config = dict(
    num_hidden_layers=9,
    hidden_size=384,
    num_attention_heads=3,
    num_key_value_heads=3,
    head_dim=128,
    intermediate_size=1536,
    vocab_size=8192,
    hidden_act='tanh_gelu',
    norm='layernorm',
    norm_place='pre',
    norm_eps=1e-05,
    positions='learned',
    qk_norm=False,
    attn_scale=0.0884,
    bias='qkv',
    tie_word_embeddings=True,
    parallel_block=False,
    init='normal',
    init_std_qkv=0.0144,
    init_std_o=0.0034,
    init_std_up=0.0144,
    init_std_down=0.0034,
    init_out_by_depth=True,
    optimizer='soap_variant',
    learning_rate=0.00511,
    beta1=0.95,
    beta2=0.95,
    weight_decay=0.07,
    lr_head=0.00855,
    max_grad_norm=0.5,
    warmup_steps=200,
    schedule='wsd',
    decay_fraction=0.578,
    decay_shape='linear',
    final_lr_fraction=0.0,
    batch_tokens=262144,
    max_seq_len=512,
    doc_mask=True,
    train_tokens=933000000,
    max_steps=3560,
    dataset='wikipedia_en',
)
Each number is 500 + 50 x the weight over its row's rms, rounded and kept within 0 to 999. Layers, rows and columns count from 0. Numbers have three digits each. The size before them is the row's rms in percent of the matrix's.

# layer 4 MLP up, 1536x384, rms 0.176, rows 1215-1321, columns 320-383
096:458462515469518572451372472434532510450537574438501539551634441604551515459390496425482482452495493400529472582521529502437511510518471558608442519576522465541500566594468509462545528526530508
097:414525471590522502406440528477517523554519524538554394565473449469551448424493480509428507523486502456517536486490448462526375442482554425575489577468546530554540536476469500486527392549561557
093:553484498560479547539505582425529471595534471475601497426514499415577564576499559529480474511467540573443525502458594570480509541537467554521593509453510445327545517584484473483479472473475456
107:450537540420498631489463491440494571548626377482470564559454493512444558536454472505617491456442460592496475472478484419525454426528535523515490562492411465604526478459497504575396463473450508
078:499370583504568443543520598519422393535435462510444475545501391518582432473572454544544472545576495604413558496472443373488525467500530544536516504616458596534466529498460494498435582519541472
110:435507570411521440385449462546504520553573594538487583577503512470525550442426486504552536508452592548622570387514498458466542448453514559459516533515544507529573495479556554452477502485527486
094:480499545499468504545530540501410527522365501539581441481586566510508466544450622456502492527530531567495531580472460455521529536564445482446448484563499402551567523563392506530509485498428587
101:406507516522488491450558480447516451495546464499471566561463472514449511569489583492470610567438448513576519531535470514415523495531433480430451497602553510458552496516596490483547453408535484
102:548437407429543552563539557475584464531507549447543501526494483500553441515423516533452487531630496536498660541404539511512428552495470452446486412418505481426588463537412428585459478472522569
101:530508585512595591510627493479553453542437484598421524476545496462430444465490561501539450509455490475502515487512439559569468541467491412584403429602436461465527537534543537497492474501474409
112:542546497510532474480487487608504432397414492535484505524581401500497493519510536520440512492574420532490384413548519586507603626496459508524450523475508579458465495607498500585408582582492453
094:476468533469506454532452564586498490507392491515523485480424363436484394537496525553537477473433543426394467510521458432547594464539462464516527545510459536389521544470590451550436514432504522
075:455535542590504466494485404517464567456606635610529546470445490537531461529516543475521542470534436549519486478445455598490443514397442485530499436469478506489502525609438501421518504409540509
092:473474521528463470602526546429577580545525472522391581553484494485444499555456487625525520535402613545451434552493489531554599485571549487605417473493439502487567475524477582484502573526387503
116:478546536508575560463574458604442480455519483494468498577529510516417468369453491503496487455478469462535385483503387514525561450580509529445520562529543486489461431548405471436454390549479497
108:477551488605567499467473487535413506554498453531525446565489554419467482524564487448478503472527543450513573418403496608521494529461572455459548441478501455447518447598539459495439442460467574
093:500507351464515420457445542532462479488460477573469571468482479556468497553416469525467521380587467506588516520570459513521538498575507401527515502559560538503477469476486500494482437596543503
108:477549458556494472589636400467552585532485409498503491528499491501519398441493495521515542492478564467572560533401493447545515542426533455411529533472533506462482555517497445445453538539467453
100:400541516517503495519425534484504480585444556442493551547575474575444555495474495408445376540474460418532621487587532504543548494479507527575403413511489462411556533561511475503495475521460514
121:421438371549601452461504436531536469529460512421457527511519472472460528504526489550526462465481420431463539493485551514448535544510534433550522559460526473533468454516511547467452462385423484
104:524518497552519454588518566471429541446450489447522499482527497559399504583375453571513433537506446498472444542455484492472552494486522462563515587438573560565399491448536514456526480511456491
104:533500545468572535539422542622532496593528491528451555490569434450412433493512571580477459494495602477550441518595537505575642581570388537525568446522469467525412536472474556483492497509517474
096:465500485517415540565525446544480509445500509593490509486374541508508501525554484564493526510510448554604484559427497463566483544511440495489450523517589519489507518421531502506446459525585573
097:578550537521525471562503488493590475605488530486571507550629536516508501573468485495573499487527464483479427480481589439631514438572482486430437528492434519549433488469495393461527458554566441
096:433477492571553423562526391591476540475497496499592457510514486468531600527510560470497457460551429404491483471525505575457507558475543518550513495485502455425608467588473557485462481449483517
105:549453551463519473415558517528495469444405581425540548547542541350454458515503391531492524515487484564532546531483514474601526534573501508497506488572504500487458570483508499578501530502411418
103:417576555383492398524401519487506533573546508553455509473540467483541566437507583520508486504471542420545466535503518598477521507529535608559498544564449500409495562474495508506479475542513527
080:377521565533506510502545525417504539442530573499519504492533490454509540604497569480365461504508479522608500571526432476454410508550460503499465442500454518436491584508425470479441558498519508
109:462479477434461549587492515480509490520501456528351437598457435494439595507518479560447494502416378452497526415528555557525463542456468595489544472486470560462537481474530416497516406566484566
087:578496520550560500423462513417578496474503439516383500438574595581552377456520484427536607510482480541553492527519490393527541528470476449596481426517512510470564453436437428545439458511576497
106:544442621514493522491511534485404560448483497500509485516559451528512546480448502475535538598608440559454471403559519555430562501568544445479583496456470661518472550544543510592510597525521491
106:504505550488489561487449487561517574534416471565513495520515444573549396478464462483495561396455540493460613550473482492573470539499544545449544427489420590527369523528592448453510473516527484
089:552440558480441511530525543525489477481526467464616549503476524515511510453459520499448397536495474569596476394548496466490456487549513605529481524632540461522483618521467536539467617456469519
096:574482577529492522467442455552396543509627486545519476485522496425484602628520499575547516522573453459428578532554472496492436501514518491525511441412521458551524526563575458523433437516501530
115:471431501525565571546481478536535541538535547529387483599482362517522427507502424526468497569535530531575521493584402474554461510518537444519509476483504529623539511505571495496425529521497493
091:534492562467530492531511596594485403485558519521472516535499543524397384437531521552543530487592514489467567464480430510536525406534517536450559535500486638482517395413492378535450506498464401
106:370536595454516511523491594403499463408520479512577490518520473423497523492484516463588580502489479545551425477551511523574461512572473533459467427468525550544614463476406485467439480467472552
104:560497447563591466462541485564485524473559481426582528563522436480464620502498491509579545542533465468471500442507551428462488554470455517507475492565388389453430498532548494534516483468537546
091:442444476441452476558530501571598470479456509498457589503522534330546386492544514503572428461563520536522463526463479486479510517529476573541392430548506566528491500521509543528544463429520445
107:630470507452457489513507485577482526482476420504525417508513417592526572429484474474515507559385416538464541514533549460496468594496518482517507502500522472431542542505454606481547467427473436
089:585508510572480561577559548546463444504513486517572547508434509566560556556517503429488465531503437559496514582503559563549481487530534566519476495538454484470490556532590523477453547495546501
098:484481562583480509506525432477517544481547518557487450470495521483500537587498504483547438499437565494528449452505536467485466427475459520494520506476544553463498636415472439516506551515491466
075:475551520522537466464554551474494467451522352560456533603475612508501501435474415463466501542486485514528512490430476525582425491462554470481471464560568528491514459513465543459449446502432452
115:543458544510371448450534526569484449473373491453479483508500401518442548460527556497482514520476492473554478535533529453507441529634396499549500386589535464490510488429468462505499462573402494
097:419504551493572487507452447460541517589533551474482507547494541476569541483428547559590495564441477519548503525500555460517546513428411534484448534487573504473492546508517485510521605473495453
114:508421578455459497456455596533509454475520507517524446474485490538548545499482530515556527468439457564564577572552466582565482575426532604418465505527529552452518512533494509465527528540573489
108:507482442481400449539534531541501396519431463519519481506476456533502484445523543515588538444432485440498520622470504483428611575476508405564510491476589497466507509431501487478476559544426524
118:494554558550502535557463539627397495525502391554371458505541502548549528464476505521467490475409472468486544539468460520590429403512490477530560564507516496506457534522566356480506497533452485
107:519523514503382528489667480444497473434480561496532461507452481397536487444496520439504521480622574503525594484434535449455522477491536486470548512451506501481521443495498544483514468520426473
113:449518554452496455499522509444484544530489414495466445478518426410499552471543575456451494471456454574475553434512478453485459552534469567482500537516492538553451517525496465464560417514456530
105:556503458496503391534560527464427487420485496579501458552542518512520509546369468458505449533440498584492574455516487520520489564422643517608527533484534478551605538457560463450499427437439517
077:491530482484545529432408495547542501473510534532434510542514504574460520423565511498427502484450432489436524437580493573518520488471470517481433569485579594512503482454548548524457521519467450
099:465553531486481586449542581547477492491505482479470422578489512494547498565493520473544486487500438467578513535537523450543418526447501521539494437550601478566432422486338465550453499485490455
089:456500577486483493532391423572443488437475496470493414549473545475475430450561426533581451503475498528476449545495484467407456528513531532446502434546461496507506463515551512529452588517539577
094:428440448544480490475580470516549499410543492493419464572510449435507564592513380523509548420513473482556541520441560524487509469522484537521472456475485499471399499432535501469462551568462455
105:499574505612554544578464512522587585520520508523530519481626494455530517522519554505424437473508476485532499545497501549503471587427402494441456605494594501461489554529510455477412486506590543
099:481497503478587505488579534569507542463586478453541465551411596653561516471383519483531549676541449555557475573472481555459469525389474379523573593527432445439540450491503504522486509461533508
110:464486505535489580525542524476585470519578464446490505579524617432460544430482532519551497505504429513555504430547618375525489607553444521458493510614562576421487530584609446522440462510511476
102:522444385489423521452477535543415356573572512492541458574511570585492506559513466443450517559491486460461566563398478503461501554531537511431437434477502448385510538495457617395494444502526575
099:466435523473454521488466459505568503440523526493584450442534420435538517534487478505491523516529525506541413417588565451441483486557517470591505538506544484499495547466461476473572618609457514
100:592554506480489520596519496562502480494577513534476507483449539510505495549520491518324568528556476514529518542446495490485493458466524504538559499405498486498533489584576468565554463498561420
112:504425466518492435464480441477538515394570600484430500480537477489560580481421560508596498526524577561519470505497539510453453583446572534557550483520575516491606426477511485422505471475434427
100:446484513616506599552519544448468489594498517491546475542538464434479540458453511396473507469603505481521547509492525441544612532513575460451523436450427458488433526538579516489420458531573601
107:527530519542474528516459510472444398468501472595455538495500464601539572520490451456571552581548578531460477478471493564498467431523510521420455379468486438478499470604454455463591415503474456
107:448492525476480475527481442482511556482440556485469516514455525613478445384520497498566499454490510441455557378481515483509452541579496500536634560576516511495493439540517484538477393486420516
080:462491532579441526549515571619495587491511504484535451562477597490554507513415437573482520564567443524508515509474450441515520439539481540459540580432513416537581448537443552483473463471480451
079:452497492610530543451511509503463506501573487570524527566465484475547581520598474414488555518549479484548465504535545568428458401582436438486417563499492570394517458456521533433443424529398523
109:586530486492505387475540541415486518460517523451545511450403518462482451480486485490518634491524475474507565516464476529433472521559466553496483439503497581506547564399523561603508478470470400
105:451529467508451455479476545377483378478520483486411496572480324506466465561504529518557490425441460523529426539529461431544459462435579537495446449430420503589416402526491523479503524496423456
083:516528471503508465526449495452545532572496523524503548473447567449531446533461476498560563488508433492499495548468574465388441496431394581566561543434513535425487500561534498429407479504510547
111:463422516595469572636540452492607412539477646520561534579487442477597541445479502511429515489543510398563560492535551500556488550569473513474439566364444554442599467595461501488479345513481490
072:428418486567570512466490475424491500579488554592532561471501480553623449531541492505547496498473455506484421511569514456504446469489571447522493472524531490554485411514406426490457589474566487
109:516501608545481490518496495425438418464598414475476522553520482552560542525510456439448554571480487635451455548359549380485459526455546533514492497527552505565481453478484477465566534495394533
086:546565586559489553539535512468515561466400592487536374544522470510431477514473477486529522380562471491514459452493517478575510476524499429369418499466540598439530492511501487508496523486588654
100:469539476442503576482477487562508434505591502489550540512480454485522499475575521563523519464480594469545528443538467536466372567530486464527490518478465433462511487546444463559312385497470508
101:470491569528511475481450514484469534529576435411455449475593403467491609420482504481458428506520520426488558607404501529528499576524547543568470488433609523422568559546436599411486583449558517
134:607517587441535506575569436508451476545490499509508426476526484480537538479523436506426462534477542584572471420497458475450471547606451417561574461492470507601482464535491506484512465423440444
109:475478463534516451469460559547412534477567539459543453459475576460601528565454519492453463530556529511501521513482549520419451468514538570480475485426486476490514465499498524466545549451520519
104:540485594516536561499491498553520542506541465409539540442508431428478667454530486440464464600507433500410407449582555453648491487433512471536466529556454456471557498467416522470429466526517498
101:451568487538449542436450466489453464434456568424495560476507383537584599473605442549584512469539561475506534532542542543478562449606391537460484471498508442505542497468407519452427483489469481
103:491576441431542547444619485467526583432437467589542468492422497481475564464461555499472526536512539561466541415599435468532456460453558441515478518535538530494536474571479544528461622476463493
106:526547487552532490468519466519501517562470534459504444532483572551537508468551527524469575458484509512523641410543415435471581442424512377541502511505518522509463515504430490479547454484577445
097:443510500559537545480483458565540503574521443436406567459546447395423557497488431509475593498525443424548491416436518467491461501501627506417561511601501546475481429434550449454528502472510556
102:525524413478596455444579513549547458485477540485476587465547429416455615449571520567601469467468492518447494505484452494572489547509504456534440391479513466422529448380542456477487457451555493
135:599461553560547444450459466514362535502546483500512556522591418529416390564489525544483483431484506413434444485576462526451474517577445472482464505467495447457454479518458427505590487446491485
101:570417520461529422440555411443437517484555474552470478485483514427459499438394551611525519448469450502542450432526503453508441434449472466550526472489467391471563480504457436637428509484530558
109:452488523515555497538484465476607515501498469570505524567449509455490549578521449444458449467551512554631566530507501373470518533453446502509536563465553509457465501553554498479552420465459577
101:478543446576539558477491470488457452460503514570538572491568506508488480510428514547502517449377487536493566482553533414567474563561594577556549536576525538464511459536395413522457446450463510
109:555510447424456512592622595532497479516528550536505541481470431434568559472508457522514477464467446423519508415511523431519498544497463444456488484583373571485529468520553410505559619528494422
099:591498499520498515558425488492588465516571549453514552541524550482598469501518507544418502450512459468499498577520482493475541518428547561549536542455493461529425524571506492579450533460492457
109:473436437463560514570513585566534517445501483494506505556552404518503584509580533473554421466503551455466542430507469512535489559515524525400472532526495390520544396416473547476576449371540469
094:516451567500520517533540448506511517573529521466516540482397423449560498543428455488581490476537528471508524554530532371519567445458477497522433538515449472509552576529452464383519425567513471
103:502537411479447623530575529574506384514569482434497479543524469406475471408536519428439476507507499463412438525494554438488516448555438593479541486515527522530573446497499461500466511542467512
107:526559560502401526472562452472550464514477476558522514477521598527547496562527619517550430520452479416491522566452492439467505529565517502484537434426556331580501542525475466443459455499666456
130:586597396514422480545445514582462434446531480515516467502435430624471573516516569533439505501434532439507387499413481450501419551505448533504574493488508447452473550521492450479496505467494468
094:496576592511445488524482431500465490573457528554469515525509501504521480631529402456437456484503463361579448522469518524437437492526472469565512562360548467460554400528408505584527489491494569
091:441410468471500526542415488595499568528485508558483436481527511584468520463467543558512497577514452604507511493503563467547612463419478436612556463435562481475453443460548576508456440462464506
083:462519529491445474509507576438582473371555551504575489568482407423576478496528506561454521521446452509490387483498556543527569546522491466582555469460491436474467448546497565452490489521494513
109:449457539570450405474512532521374546497530514452500505642450568448516504470487475442445622505595485547525505476417476538515516551522506517462468464498583474562444569495482452533491520408486438
105:567528447539445569467547466483546471471520589494399527412511471535538481524400455469481511413551494510547524451508523434503547467509540519460534449533436447580510495499544438426476478524493430
112:404520437529492514476482552526569517451368448440439453535453489518554499513493494581495530429467475403523524519538468471614581520522470410591460496489502433507495520575437507458488499538523413
097:463376544515558556414545508405558534507426469491449467459421535453441436541456468538571489473478365558429520567471469464541553613484551447532442410556433519472569593568429479577539521567471559
107:447518526452448451503474397523486609501497429515495556556447559492568520564445459506480507481489446573440542451488523535513522575500609488547551519470579515498572461533529520512482434421484422
112:509540441563503470494546447492485490592506537523447445502515442399470505437572467497476521564399547475419460476547375483494391518533509491540531465581504510472559540466478578544566578493478462
110:473547458642421538444496414475427538515413474539429537555467572520443407466422485493502556528547531505455623521562495444486470616464515538493546487582530545494465415382404448418527505590465448
109:517482567493525436432400492484442433499536541441469431474563517502492518502448534494415494514540507536536530530437499583492429533601452553531617482496534533600534547551450500469629590551446486
105:480399466482505470497455506593506427493391517503478422490471460506505548486448441511384523510561535463533482470562546436594477490538407466505557463554617534475476494553428525404544468467509511
# layer 4 MLP down (transposed), 1536x384, rms 0.173, rows 1215-1321, columns 320-383
082:501516511486446493506515530499474495493510533502498517487463529454399462485000499443510433470492453485452530476488494543511490511519443469498494447512526509503500447503515535452480475486492524
097:410497577515513518576492544441513503516552487541536441495590500454380531478599475498529527473378508570405613511470414571475513515567574483456601477486513457517510494549370383420494440521516480
092:464449547537449437521518549439441511526566544499445447550438466560542487545709559465475402437439536472451572487489363489541563569527379485498459531453466433465505490532551572575466453600542500
113:514470465454570509414483490422509392493495398488535475480580598528547583542590451536501484547442479653537519482461490507475524487497563565565555488464561591497341529502417510470532529518466590
084:451447486492520489521406532532540477501542499415499576491473490534455614408479352450501442540459621477470482493505491492500537508545514565543446494397469472519367560506560498469478472511525516
113:456537454477466565497443506534435424529545546474479497490528585507525508537516504549379518425520559538519347464537547482462473478491512474642515523376505461475552507386455512463539497579547471
096:477451457462490460565575537520506466483558488535539516527516571532542481428550480520450550529524582554446585459427429568433524521598563485507515640501490569475523494574464527565484567484452504
101:538535435428430463478516441464491525532451505458395499495412600504515502480453446423450519462445458529484491466455506546504474583513557442501564536456434494498496557519537527458548409535553522
105:495449466456449480480541447530505417530497469545516571554486512514533453459407455529468575483562407567471540518479494463468526551514532454484515500440507545533475478481415450465472551509486553
105:506477557506525492465492474449568490520589516498447558476468508463514491385528514494587480548445497538482560518450528545549582483543462570472506415515500462355467487525467490490578544444577531
083:475531499489486475414501454483493495499469518541451423537507555508428455517000465512450415419446515471461500544557490556568520562524423483474487361543503513518499467508523474485551473517542562
101:430377576442493560419530550484563473398360511408517484404416460485491440517522524466520497489534550429478508542483450544451402472461500493398590498514491444494520470365514516577563492573537474
079:518470563502443547569470538542537461489469464438546486524519531466572585554690444517399475504415557506409510512539451456422555485467539447525508621461578479500533586511495509530527577496512438
088:523454536514542463519533511547451531483488573572519446507447489574479446481236542468488436436567499601466551531507513449520482567496492501499413491491481477471549466424560445589422460411499502
113:427513510490493515493491639523482492480508485568524496489523534441405496483646502394500525494532484534411399508567495520437425528444385514541522481432609460421482552363538546513510488490463475
096:483473396497441554560457413447470606419546442443492451582463515517518510502562489491434454484525456476506524452452535387526499487536560487483608466506543496492465502484496525574465527525503438
089:455510480511530541561545413532445430531519547554526473465482594460579412480557455517498376586431543560436470499469502498516404592483446461467517446487519532453462571484426422480471544411423427
107:576575486421524568480563512474563544581570503500515480455381578571449372537439477424538499550540400492490472498458555465459438525525455546530441509493423506573445421453511524541414442525477533
098:505430527554507481527401446486554626506471492544461517486489503394487471496343466492468400569520521449492578437525554431515499423558500511428524439479435517524555505558551427470528541451508514
117:526427561402451512474451562464425595549486549389525495478574466444477345560570473576494414420521572498493570504607522497502444441531499487456521518499473576539534448430461552586441561499448457
103:476562545579551502503535484458555460502443555456495502540536567490553431441566544498481411528486565493563482496488412537544449476496454561596417600482558551503532540524357542485495476554513534
083:564507577504452405434515528517490471491456550500494485513472504536412424443000428416490509508524451508471473526498500487496436519492453479476512378521537523459463509496509520484490468441506574
096:584530459472558511499535540443393521435461471461438548532476516475469540494461525509467488541533514458369479492544521520529401559500575482465493557449421509548437554507432512491519498453453511
094:511472451553438379548501499549597515507525546458425485561527465553486460508469493505493453468455556508403503593525479442468519519434509635542381465538527567486492464501564527493526454554415500
098:472387452544613451501496460481465487534579472446453501355480498534496532465486487544554434500457474597559501482494476516396519482443475516400488507594399533518503483434443529468479501503450445
103:579538479491503485603495600486634552507526509461530487558455474477490424505390406489541545601487527550459584481504402506443423537486525512493442469430600504512404500581508584522543412446470573
111:512477529483486514517537445555580470445465491582468447494513556507518479485514449502435501612497534507493508520421428534425523571492474483396480475521461521526469528531434545409551522561511493
085:472503549468459502628496483555454516535530432492420437521447564451596546467474398553529390451428565586512493492414604496463613417521479452415409643440538540455480547606547482564501523537467495
115:441548530535507501462480407387400519527460590479459563529501511452465389560562535588525473458481550510510601411608562589484540526546475591486515516488529512482497477440515482553479410495500580
086:448464432464460428522537489528432469446549476493441536464532426582429535505515482476445416544538526455491548506588535549463522506484567562494471540459529528426339492548513596518559531565384494
104:482370526536483534428470567593497376488391520516562518517552590510497477417574480494537468431446529558470431550507415618487464490436552501475500386468485447439458490544531511553562562477495608
101:527521585511471531537479464516564461525526545523424533504460581487449476475502529494444492541579445506560494556507457554352538593491577450494463518503486547445527477471436458545542477509451511
095:495498426452565544424510542495491370485561390529479592516509582464449436597645504557445505403467521520426496438502473521481546524463501531414512516482575483531466452514528549431462479516460483
102:571453527521496430492483445504490505541488555475546431468458481495456431490432498415413487522592568512528459388516438416509568508483561451518491454463484428519428470454510516428464473516528425
108:523552508523521513542489553481522570469546541482469533504453472533558552435568394549502638511507455557429525470505410579461374547545562524469499604584421570562492525484459581464502505539442463
096:457512481515391524422506490512565491396567564539512551458464514479471487570436465449547467564551530503557577554497485528511443416510557517469540493486482464503471460488517542433527471456480407
115:434519495498534625490484513374474466478568431568501502411559511539417567513583627513483439541486521395474531637532440578559598475543490557460409479502482565475538512557485462424501514467403549
104:538444453517435551480521412468618491632511467520497498427516439502444495531552574471527515439472464440606410490553397552519615478502480540559523476506563499468516491526402543494519509513451521
095:420509452495553482405533555524460494513474434448561478562395559510468526488510506504467487458452469494481477594571540516462401519507452588506500521395422404543533429464480520510489565559507485
111:451472470510420447467463504430447584517471388456479550462432514454461526466592491598533516518563519490448514464523506461609540557506511527459557498424488517574493534477564531463558591393495514
098:550522406470531597456533542532507517522409467491449406517584496513498455573233452514483455504471559426467505504552463543426504592488506487468487498487459493468466500416481533407517439501597504
099:472604491446531456507638416563525583417483518482568521570502494546562476491404505545522465607527462489491481621563489509441487496409516513519430479443498453508535459436394555453520482472480538
084:493484576497465536544542489565507496499574555538544573456506531493516514463504562466552622541449528555437401515499497487452542538495557523537464528492511479570411561565573442491531527504539535
092:475534512543445441448494481487421496494443513500561506477495442477441467461000450467461443462473502467448493472490506503472431516554395476453460424499492480484449480456515525470519410459549519
084:518544570492472492487544552488506463573431502479555521593540503487470421469041428457463437462464528445459522466527463534570404516576491505467481435458371462447499495510482428429505495485468477
121:481502495475584527434495564481523493466408518465485535512425593452514459416470438365582484571493492559479496511566418584497455559499516512420573491478429473554475486477482526470513524449493500
103:527562535507505496451574416544477562530422470556483509597552634570537464497565496444514484434496515526500527458507453484499479595521464516486525509512545461576468449470478493501530441580426489
140:412450462485507541485451514459456500457499370558469490505483528548523442459629459504434565535464462494496538484450494553457414536539525561457482567527389504504502503502506498534466466632436514
105:420439505569476533528524566520490467530491451492547480415521440563476464526461574484416592458482613623553487412439397467510521452521490474499533464541541437484408439433498477460556523539522553
116:506534450523489610479510551439430470546484413543503392540471506549499472576648525550499595512430509548519459564520514401555475439489512550443515592434497533528522550513484489442434510517500484
101:562424490526515547508518478522456537487492495490466438404474501402425546448499467507537490556475514557522599514549506486484390534522464540426548528488456439427558506571585474497469485525431479
085:452492536580485572618549528529498446531589565494623620453486504461475520523410540532590485437558579549493511529493535498479460556522481430479558467520431525555460535450493521574547503493534552
107:495503461420557422528495562462478452449546486566428539519475497507454496472528592508521561454469458434466525450569435465490535445443496561461502540445534401437616446484494379464505499562497547
090:495479425548536495420495588521491423484489429447529513438449498462516457585535432511469450462472497379432378495532459562460368481455554533575586456529510570471499491474483576453579418499497503
094:507479482492555606497424462420522418558613530644487541496391529500549462526451446457468441539452438434514542494575428460481522526556563496541448497440531439474405479591419547468552385517544516
093:534527545546469466507472494496469507561563580495505527463526541478474468488075491487484467414487432358484532398454588509501494445457468452448532508495507465472419461472511478464412473470506511
093:587515436442535510510470473524433437505577512504523533472504550468445531487746394497471524500487574446508487499441597512563501423591470486499543579555382473507460568555551435376429447462481411
099:489476476393462523505449493540446546505477492469430462501496428525524385525468509459547510506466381612489453418552429568452439553517444524481503441488421494435497552494467503410429569447480496
101:548507459615520478577529454457483549469517478475525482505505421548441422469283505599532475467476561526524518619590556476528529552486494458443619481511484506541478433474548458545555516437454606
103:520485560536432515466478515494546443531468495484412495502499488486464414447519529591555438389407512482521610537523362501559518467447400488489527524394555445414506517526471509484442540513553499
105:568422507580542449435504418554405412501437546522549504529420518507463464450507511473542486529440407489476458518494448489601424464524554461445571496553414504420519555463555512553518530626601600
109:470526520479601434445491450433472579558499527439496487438558495586412537447528572514529464478541535541459490520540459491489420506540538501445482509480447492493597504425578483480408497527578498
093:541453518581506554541550539588526496493490465533455623435509478459549524489507493497486461551480497606530555491565441537528470467513513502528449585487448462481567571513433452460575544507537588
108:518571490489420559410531549540449446492535443531472507559472603472461435552488511544460458491523486484471555489484542486414488527516497442504409461504535514545506499501484435462443490465540438
096:521470473451538472537488493507439443403514493629486478515472493538600476473559492509428506545437536381515498568469464498463431534571443441516445521442531413553503521441541531502526519545472459
088:501528459426466445500625558448531530484548505559422515427506435414457468388561555446538441526446541527449513418546501561549453550531515490489475479543494514475435374456502422467521461474505542
094:499447508412465403510454570534543532535564531457434487464515460510512545474525481482540497461510518484430399522521484522510513438481478519522558509445506464557493450499533484477545487473514577
110:517516533499460558439505536591508566417515508418424483487440591411468524477545493590513464518544438461585499537575559365389499520524528439483527524508450481537446533492628545516561469363458459
108:537515501461473623543544462412409426520544444542501455572467511448435489482581544462594463445485524505499613476517476521493454569473483409519471473604497487509498458394608473600432474531510496
089:486478520458458422560430412471440471462423495406507403498528519465563533517657587409469555573504463516505467471567451447504531465531520549516574541517514484471556517470530458508518603516473490
115:460502497562541540551577549493586485416522452510565505519434568618479533429376510403468481554496447435541487476532571521504521566462479554448552514508543411548549496650526380531516454497519578
074:501580529507429522467506423591478445518492417453512460534480507446501434428654472503446419579419491496431574508583382495551562535384459473423540615529489466482388544558594507534448548473493509
101:533513500472479529534541505430471436471514507483533455489429488495452523572537494369487539534429473494515534422535503430573475482524530541472483498428522466558576528529409491537519422624516460
100:528398472476542492585371419405504476443517500415432531483508542570487387514333568460426440550490532503530519494581523582435478492587492545516503530575412485442466539501509436545514468495456390
103:522455515520545467465529460389471493422423507507451534446469570600463545499545494536512491562519533462509485458533508474462437508431529479562464434470441470434504588462473420492466517467494512
086:522524549509471477486538469527468470497489558482536483549504460506467495491000472482497505438479460477449540517506519517493483490569469546441452472566499520470475475551498511490522424466519570
121:500458611513539475602531407384489416527495501505551413503495527413507479568514475468541510506473488505528485609572462547427525517523409431504509426499516479606464497482539479501573431492424451
108:483580421590582479468538512482615515507490518465581459472521526515559489520486520616479448493432513578467523503525495636517441523453553545506569498570472485515456547549497434518529500478532561
115:389472503433510499501426474412469461524548510489473630466504522499473418474432578523505459499432541385530470456506499487436437556463496467471427510562535499495456463481479381509477544462604508
105:514459549463520426493569532509531427405542423436577508482373521561500454434480471505538397532426528469489531479503505451568477506573469518521535612497422491551505420521619435496554544500493561
093:421550515488527541443505498464485516576456574414509440508501568419585408536492476456523464533591495415358537448519525544517391502582549429475619464601523530438497460471552528478661524405542540
104:439520526556580539451489521429477492555439519579445558539471500508550580526619487438511466565438585558535456491506485434413448465556505464526525520508515534483453473576457507536475437523506488
095:476457459538542497529547549461456477564539477559495533452498642370430461464419427428366468488486531483535446483565517559441556487502483389550464514479473491487390472499546413504457477496472553
102:528480475532483431496562449453463522472556495531486594528522476479447581501545578483424439540534483497538489446446533448471475620546546435494508540521547508590409538501584549458506497518542585
092:485493546534479463493503493478463489507489527507510501503478498477436451507000505489490482439465445467482512510510514500488445536536416471470502418514523532434490456491495493447502429433481518
101:513457435498471452495466546507454529549417452513513511468420577544546473444584509497452463503516476510426537498525527487460451502501545525515575541482487481466431486505423454478471563428488491
092:438504534456466512502487473493504469466463590472482530440445482490480503552514463388424524520462473442558414379448452530446526532381459488394475480505510449441483481561468564491567495572545531
105:437465429549475552516417509513418483546536475572443465468458518472436488518523555482558525476465492542459498593587674520523447581556511509501523536457525556541500502525550562468605469441542607
107:447543487459441588499544472551544545560417515413407445585504472453482538427539507452527459475455424397494537675462476549444486474403554385532427416566595458467485477526439421469589528528564418
091:564454478545473499491473531577541472508448532497536541498462531601444469434059497455447493576535487506459479461475459491558482628561373469541425507586437473519448456503523455387479524450390498
098:366505450477534622545509497625548458459503524474469501519539528421474571434636501504454530489499506489434468549456500483447431486519461411531496390429503509489438452531512425507508561536404506
099:544544502401403444450458576439411444528563461417387525523490494434432511460721463528515453493440486477495438438484472585506571504505515460476466556570594595495530573493523492534471461444478473
102:433484485439527449548400550473478523527493487598456463484452547515503521570635521525494508560502472582471479499487461498412473475546526460592546401558502497450522479473419473449536514457638515
102:521526505502492587523442526508486514654456416500467559501529500470469462526468567473459459632494548433459493490486513632414475488489494440389497470516568507454445490481411473417502383377511494
128:488526321502511513462538417503471455516550460493542484533472536646566460502528523553525455527512544484427521463589538524432532485535506445440521497522479604556450392441508554546405550552448389
089:476499503407483448494533516479451469506419538471501475555459473494473503413000488437482486476509511441453479456567462514493481495530485485504479447547547509474508512482455520419501448400501445
087:551502495563456447487526526494510462499532412424576431447507507508550472535522461545432538468427588553489472507558506512454547499504455527473480557532439539554457468517585464535496481526484478
086:487485496514544433441414601502462523542537516445493463485518514563498507486564509473408511487397507485493586410602495468476551559454553434509597498574573482466560438579586527577525537466499462
103:622545512535454528482433532458523554492542445438517570477473509549482469454224457459423493432493440450417522519475501440449514496602567447446543563509412540494442532425530536536484439417437488
114:507378458571522525443516511496523544499471525402416535557579516535471535523562520475504515500484476527557481514396519483434501573451487445468508565544470497527486480458527536425469456424557486
120:459510563483410435490519521503465483587500476466436540557540510531480515525540484501450428399476482504463506434534387543496519626513518505402502532583495465399498530412581579503598501425510467
098:574453370565537463521498524564505505503510398507393455477486443427444411502559462553528490421552432512483629492512459490494473508568460500457480476510526565529499479521558441445390580488503556
104:488444462415439539489564488439420612465558468416489478507459580498465602613596535554499384465484479552423533588500512495447476548536532522483479503435461485544443549495543430497527504423421426
109:376515531546465387567438401443508539525447587508505477436476536493377492507506507446428427456455560443477563558545455521412490496540532500487554506534554518518466434520499563569443468484496566
105:554489466457486507403493447448497527384435599491422556552552466547502375554562528492582509512480420403384428450486591484446516490454542560498540475541498527520499407547518498591460450494526493
085:481466506561468505526494465428527495499468530500558537508434485503512463471000470459531450459483477452501529482589525497523444495535530446478500435500562505412476437559520475454502450447514605
094:459476473491442509560529503561513484509456560489486516544536532446516495522627459574548526600520494450559588454450439429496463465547529528449472444568437486514441502598586482510537484567524476